Weights of a small GPT-style language model, trained from scratch on English Wikipedia.
Size: 9 layers, 2 heads of 32 (1 for keys and values), MLP 256 squared ReLU, vocabulary 4096, 1.31M parameters.
Training: 133M tokens, 11121 steps.
Each number is 50 + 12 x the weight over its row's rms, rounded and kept within 0 to 99. Layers, rows and columns count from 0. The size before them is the row's rms in percent of the matrix's.

# layer 2 attention query, 64x64, rms 0.439, rows 0-16,32-48, columns 0-63
048:43 51 38 51 66 55 56 62 37 51 52 48 65 49 49 44 25 56 52 60 47 27 44 38 58 55 51 59 61 00 43 56 47 35 29 58 55 41 69 57 50 60 57 60 47 45 63 40 44 38 51 46 61 67 43 41 53 45 52 48 67 26 60 63
045:46 43 46 68 61 38 41 61 58 71 51 63 71 59 36 35 33 26 64 28 27 60 71 41 52 52 48 60 48 58 45 64 54 37 59 71 32 34 41 62 43 51 46 56 37 66 47 49 35 49 71 47 53 44 47 55 51 50 59 44 64 41 31 43
057:48 44 74 61 47 52 56 33 52 37 67 47 57 50 36 60 80 58 35 38 67 57 51 47 42 50 69 52 55 65 45 48 61 54 41 54 35 38 73 27 47 50 39 44 62 60 41 40 65 72 60 34 44 48 64 48 41 36 60 39 34 68 47 63
080:35 33 56 32 46 67 27 42 16 58 52 59 54 48 67 60 44 49 51 38 70 27 40 49 35 57 49 57 46 45 65 56 56 42 25 56 41 42 62 64 57 75 57 49 55 39 67 42 67 48 51 56 71 53 37 55 48 60 67 55 43 45 50 53
135:49 38 58 42 49 49 47 48 25 62 57 45 59 70 48 34 54 47 40 66 60 46 57 46 30 61 65 50 55 61 48 54 47 30 40 70 21 47 42 61 56 50 65 53 46 44 40 43 46 57 51 59 96 56 52 46 42 70 37 58 35 60 46 58
128:53 35 68 42 48 62 43 43 23 54 61 48 58 63 52 32 53 58 49 47 55 44 61 47 39 46 59 45 44 66 39 63 52 28 30 55 26 35 40 59 68 56 63 50 49 41 42 44 55 45 58 53 99 54 50 54 42 54 45 58 35 54 47 63
144:49 31 51 40 64 70 39 36 39 62 68 44 65 60 42 30 65 39 41 50 60 54 53 33 36 42 63 56 42 68 42 63 56 33 25 58 36 41 43 57 53 48 67 49 54 63 43 53 51 50 34 44 85 58 50 49 45 72 43 56 35 59 38 51
076:41 79 51 60 67 47 59 62 56 42 36 73 48 42 82 65 33 58 56 50 58 50 48 71 53 72 41 51 49 53 35 62 46 35 59 50 54 61 47 66 45 51 60 60 44 40 52 50 46 64 70 68 45 60 38 54 38 55 21 58 55 42 58 60
084:49 51 47 61 67 32 53 65 36 66 44 52 41 56 51 31 38 52 65 36 43 56 57 43 60 53 33 40 49 35 42 63 64 59 50 51 42 36 38 50 53 46 33 59 32 57 41 54 35 59 71 50 56 25 40 46 72 37 61 34 87 51 56 61
091:46 61 51 58 53 41 68 55 57 66 45 46 39 60 70 66 39 38 58 57 49 50 56 55 69 79 45 24 29 50 51 49 37 41 40 74 34 46 70 48 40 66 67 62 43 36 55 40 50 47 70 63 48 46 54 43 47 32 34 65 45 60 43 64
067:29 43 68 43 53 54 60 44 40 58 46 69 52 39 44 57 39 70 57 38 53 38 48 57 33 48 29 59 61 64 44 46 92 60 42 36 58 56 48 42 56 66 37 43 53 34 71 35 47 51 28 45 39 40 66 49 63 65 43 43 39 57 55 45
087:43 61 48 46 49 71 62 51 57 46 48 74 57 58 63 38 35 34 45 45 48 36 47 56 49 58 40 64 46 73 46 18 45 39 54 51 52 41 46 59 65 47 29 45 45 36 46 46 37 31 55 72 65 63 66 52 66 64 63 52 39 70 37 68
071:63 52 50 27 68 34 28 48 43 60 52 39 50 55 50 51 46 60 64 62 47 54 55 24 39 52 54 38 45 44 74 47 44 43 43 62 37 49 44 44 39 34 49 54 31 43 75 45 45 60 35 35 57 45 53 65 45 66 82 40 48 30 51 72
075:64 46 35 65 43 46 44 59 32 83 49 51 56 52 68 57 59 36 56 49 44 59 37 37 65 57 44 38 44 49 61 63 33 32 45 60 72 46 37 57 64 60 61 49 37 64 79 59 57 65 34 40 51 46 53 74 57 50 40 65 43 57 55 59
103:57 53 40 31 77 43 35 60 38 42 42 33 42 53 68 59 42 50 47 66 44 37 40 47 47 52 51 62 34 52 75 37 49 25 51 50 31 61 50 55 53 46 78 51 43 53 57 40 40 51 36 56 44 39 42 56 45 47 16 68 68 42 52 50
084:65 80 45 50 50 50 53 35 68 57 60 46 53 43 57 46 44 72 52 62 49 72 39 57 50 58 56 44 31 78 31 31 34 44 49 39 34 59 37 61 40 52 63 59 32 66 33 40 41 60 35 58 45 49 50 55 62 35 28 59 54 56 43 56
074:59 22 49 67 32 30 43 46 53 64 52 62 39 47 48 22 67 55 57 29 55 33 59 42 45 33 61 37 57 49 46 58 55 44 50 57 50 35 58 22 69 48 36 52 62 48 35 48 47 36 49 66 35 66 53 51 47 25 62 47 53 58 42 55
079:48 49 57 15 48 56 45 59 50 69 53 43 51 46 76 42 33 43 54 70 57 47 63 28 37 45 39 63 62 34 59 58 50 17 41 51 33 56 49 54 51 62 64 56 44 30 46 58 57 51 42 64 47 50 31 42 55 43 33 63 65 46 45 65
074:37 70 70 29 36 39 33 54 30 59 50 50 56 54 45 37 55 50 46 42 39 58 55 55 64 62 52 35 56 68 56 65 59 38 60 64 45 53 31 67 49 49 47 49 56 47 63 43 36 33 77 31 57 55 39 38 75 45 64 49 30 55 66 53
080:48 41 47 74 33 61 80 34 63 36 58 45 69 39 35 60 57 61 42 49 57 46 45 33 58 32 40 35 58 72 39 44 66 71 25 37 41 46 48 45 46 34 52 40 56 43 35 41 50 55 42 48 31 48 67 48 44 46 51 50 53 53 35 68
099:42 29 46 44 45 67 65 42 55 49 61 62 61 82 65 57 56 52 55 51 71 33 45 37 35 50 43 47 46 45 49 60 54 49 43 41 69 57 60 74 67 74 51 43 60 46 32 50 59 61 41 63 64 33 40 65 40 43 59 62 47 46 29 65
088:42 35 26 44 51 46 66 31 44 65 66 37 54 63 37 30 59 59 37 57 52 57 52 55 70 51 55 59 59 63 47 47 52 32 40 59 27 56 56 41 47 41 51 50 53 46 45 55 49 59 42 51 93 47 56 25 43 64 39 49 56 71 47 62
082:36 19 43 50 46 52 63 23 52 50 56 34 66 82 42 35 53 52 39 62 64 58 47 64 56 55 46 55 39 58 49 52 51 41 48 51 42 51 55 62 72 56 42 53 69 59 45 54 47 52 42 53 92 50 49 30 34 50 46 54 48 63 39 58
129:50 26 60 46 50 55 68 20 64 55 48 48 44 66 52 64 52 49 42 85 56 59 35 39 37 37 50 33 30 54 50 77 58 47 47 65 49 44 56 66 53 38 46 38 59 58 51 68 55 50 48 59 69 52 62 35 33 49 38 46 48 51 34 50
090:45 62 64 57 73 32 49 65 44 37 55 35 60 63 54 62 35 53 54 46 26 34 48 72 43 52 49 44 70 61 23 34 39 42 53 44 68 67 51 50 33 53 40 38 30 60 43 32 47 43 58 31 44 55 31 46 46 45 44 60 45 36 52 57
111:62 36 35 44 45 31 68 50 55 61 59 56 71 68 36 35 52 33 64 62 50 39 56 37 56 40 58 42 35 50 30 24 59 62 49 46 56 44 47 35 48 49 47 65 20 46 49 65 68 54 41 31 54 47 43 57 54 52 46 27 42 34 59 40
115:71 49 61 53 59 62 49 60 44 43 46 52 63 58 62 45 40 60 50 47 50 55 39 37 60 71 39 38 22 53 61 45 30 39 21 62 58 52 44 46 45 60 33 42 53 50 41 46 40 44 30 33 50 42 51 71 54 34 42 41 38 40 65 16
118:33 49 51 56 45 55 61 51 48 79 38 37 53 34 56 48 45 54 73 34 47 65 51 56 39 80 40 37 54 48 62 51 52 47 40 40 53 70 39 29 67 48 50 53 56 43 41 46 51 80 47 34 57 42 58 50 69 33 57 47 50 29 70 56
121:57 54 42 49 40 23 40 51 47 70 46 56 50 44 29 59 56 40 50 53 69 35 68 49 56 71 61 60 52 50 39 49 54 48 40 64 70 45 65 48 60 46 40 43 36 65 53 12 60 62 33 44 45 31 53 65 53 41 65 50 57 33 37 63
121:53 51 45 19 37 44 52 69 61 59 65 14 69 55 30 52 56 56 51 41 62 35 52 48 49 42 51 53 45 42 53 59 51 35 59 56 37 33 53 38 38 38 47 57 33 65 59 67 57 61 49 63 42 62 56 45 39 38 67 23 38 56 51 40
108:67 67 53 42 42 51 43 51 55 66 52 37 44 56 52 54 76 32 38 72 53 27 54 47 57 45 49 50 29 49 53 43 34 40 44 58 47 66 39 53 78 52 31 55 50 44 51 69 35 53 62 31 43 37 34 64 45 56 51 42 66 59 33 72
117:74 65 56 54 31 63 57 45 61 39 68 51 54 50 58 44 62 09 59 42 39 48 45 46 57 43 47 46 44 48 58 42 41 41 47 45 36 56 39 63 33 31 70 49 50 26 49 38 53 56 64 58 47 29 42 60 71 54 30 64 39 54 43 44
116:32 40 41 39 49 46 20 41 43 59 61 23 49 21 58 55 57 77 51 46 51 35 40 52 38 32 54 45 38 42 53 27 46 68 54 64 39 52 50 46 57 60 46 51 43 48 29 47 58 40 63 59 52 68 69 55 55 65 51 62 58 37 61 43
118:71 50 32 49 21 32 27 63 60 56 38 54 51 40 33 42 53 53 46 63 38 60 32 47 62 41 75 31 33 51 39 63 64 54 47 50 50 47 52 24 62 42 62 40 46 48 49 44 30 44 54 50 41 54 35 50 65 52 32 51 71 40 51 51
# layer 2 attention key, 32x64, rms 0.51, rows 0-16, columns 0-63
068:46 37 58 21 45 56 51 64 41 60 51 41 44 43 72 50 31 35 55 63 53 33 61 29 37 30 37 58 58 36 61 39 54 19 44 51 43 48 59 52 51 61 69 66 32 41 47 59 54 41 49 66 55 45 34 60 66 49 34 59 64 49 43 55
071:49 53 66 22 42 34 51 51 38 55 38 40 64 65 32 39 59 53 47 45 47 50 53 71 76 58 50 29 51 61 50 69 56 49 66 67 34 56 58 62 64 48 41 51 53 50 59 52 31 38 68 35 69 55 46 45 62 71 64 54 36 68 58 52
055:46 35 57 59 48 64 71 43 55 40 51 61 26 23 51 55 58 49 27 65 71 45 50 45 59 37 35 59 46 39 44 42 42 65 54 41 63 47 49 36 38 34 54 43 32 33 37 70 58 71 42 44 29 38 71 53 59 44 47 56 48 50 36 55
087:49 17 37 52 45 55 60 40 51 37 59 50 60 79 37 45 69 54 56 50 63 43 40 33 47 37 42 46 46 58 35 63 54 43 34 37 45 60 59 74 72 70 43 40 63 46 39 49 57 50 34 60 61 45 37 47 47 44 39 58 50 29 33 67
095:39 36 32 52 55 23 54 26 37 59 69 41 46 68 47 32 62 50 30 56 58 69 47 36 76 47 49 72 51 56 44 62 48 27 34 52 30 44 48 52 59 41 53 54 69 50 42 61 53 48 40 57 72 47 59 31 50 40 42 49 56 47 51 53
075:50 41 31 56 54 44 45 26 45 68 63 30 47 66 29 21 58 57 32 54 48 60 49 35 78 49 49 75 41 67 46 54 42 24 42 48 45 40 53 40 59 55 58 50 66 53 48 37 45 44 44 39 67 69 57 33 55 45 45 44 55 54 53 56
101:53 38 62 62 63 56 56 17 66 63 53 54 32 48 48 63 51 46 40 83 55 58 41 30 35 44 55 32 30 57 51 75 55 50 49 54 52 52 60 47 42 36 45 42 64 61 59 71 51 37 40 56 44 48 66 43 35 37 50 29 54 36 42 45
118:47 66 73 47 66 48 53 73 48 43 44 52 53 57 50 57 33 55 71 37 31 29 56 70 35 50 54 39 66 54 33 32 42 52 64 55 72 64 45 52 33 55 36 41 27 47 49 39 34 52 62 40 28 57 28 54 50 52 47 55 49 44 55 58
099:50 28 42 48 55 42 56 52 51 59 58 69 66 70 38 39 56 31 57 63 50 49 47 52 39 30 56 34 38 58 36 22 61 71 40 46 55 42 42 63 38 56 49 65 23 57 52 60 65 48 28 31 50 45 39 63 47 53 42 34 40 31 57 44
110:80 49 61 53 60 66 65 56 48 38 43 50 69 60 50 45 38 59 47 51 59 52 49 55 55 67 36 43 12 59 61 48 45 34 25 56 53 58 40 43 51 52 29 41 58 46 45 57 43 54 34 36 61 52 53 72 43 48 55 38 35 49 53 22
107:32 38 51 54 41 50 56 55 46 80 38 51 51 32 56 47 52 59 74 32 38 67 43 57 42 75 42 38 56 53 52 43 45 43 40 42 46 66 42 39 67 51 46 54 49 49 41 47 49 79 42 35 56 36 52 43 67 37 31 48 53 21 69 56
111:58 50 37 52 39 36 55 46 47 69 42 49 42 38 32 64 54 49 56 47 67 32 67 55 56 74 56 42 46 55 37 43 55 47 44 69 67 49 73 48 58 42 39 44 36 64 58 17 56 62 27 51 58 30 51 69 46 51 62 50 56 35 30 58
103:39 53 44 30 24 34 49 76 60 60 63 28 68 53 48 57 59 58 47 33 51 43 55 45 41 38 50 50 48 46 50 52 45 40 51 53 33 24 57 47 40 35 43 62 30 64 58 53 53 51 31 65 39 58 53 46 42 26 59 21 36 62 55 46
090:59 66 57 47 42 45 41 56 57 64 47 50 42 48 54 55 83 33 38 72 48 32 62 52 56 36 37 41 35 52 50 44 29 43 49 56 42 71 50 54 79 54 35 62 51 46 48 62 37 46 55 27 46 34 35 64 43 50 44 27 61 56 37 65
092:82 50 44 50 32 44 61 47 61 35 69 48 56 57 58 41 67 08 53 46 41 53 38 54 55 53 53 47 45 39 55 34 42 46 57 44 32 49 44 52 45 29 65 50 51 25 52 37 54 68 60 63 47 36 47 62 64 55 36 54 47 69 47 41
104:37 40 49 41 43 33 29 46 41 51 67 17 57 26 53 46 59 78 57 44 57 40 47 61 41 40 55 52 38 47 46 30 49 72 51 60 39 50 48 40 59 57 44 57 49 47 25 48 63 44 73 54 49 70 68 57 52 61 62 61 58 34 58 55
108:68 47 42 53 16 41 29 63 56 51 34 44 57 40 46 53 50 48 49 59 41 56 25 36 54 36 73 32 29 50 40 65 56 58 49 50 56 50 51 28 63 42 64 38 48 47 48 40 33 52 58 52 42 48 34 49 67 47 33 54 72 29 55 52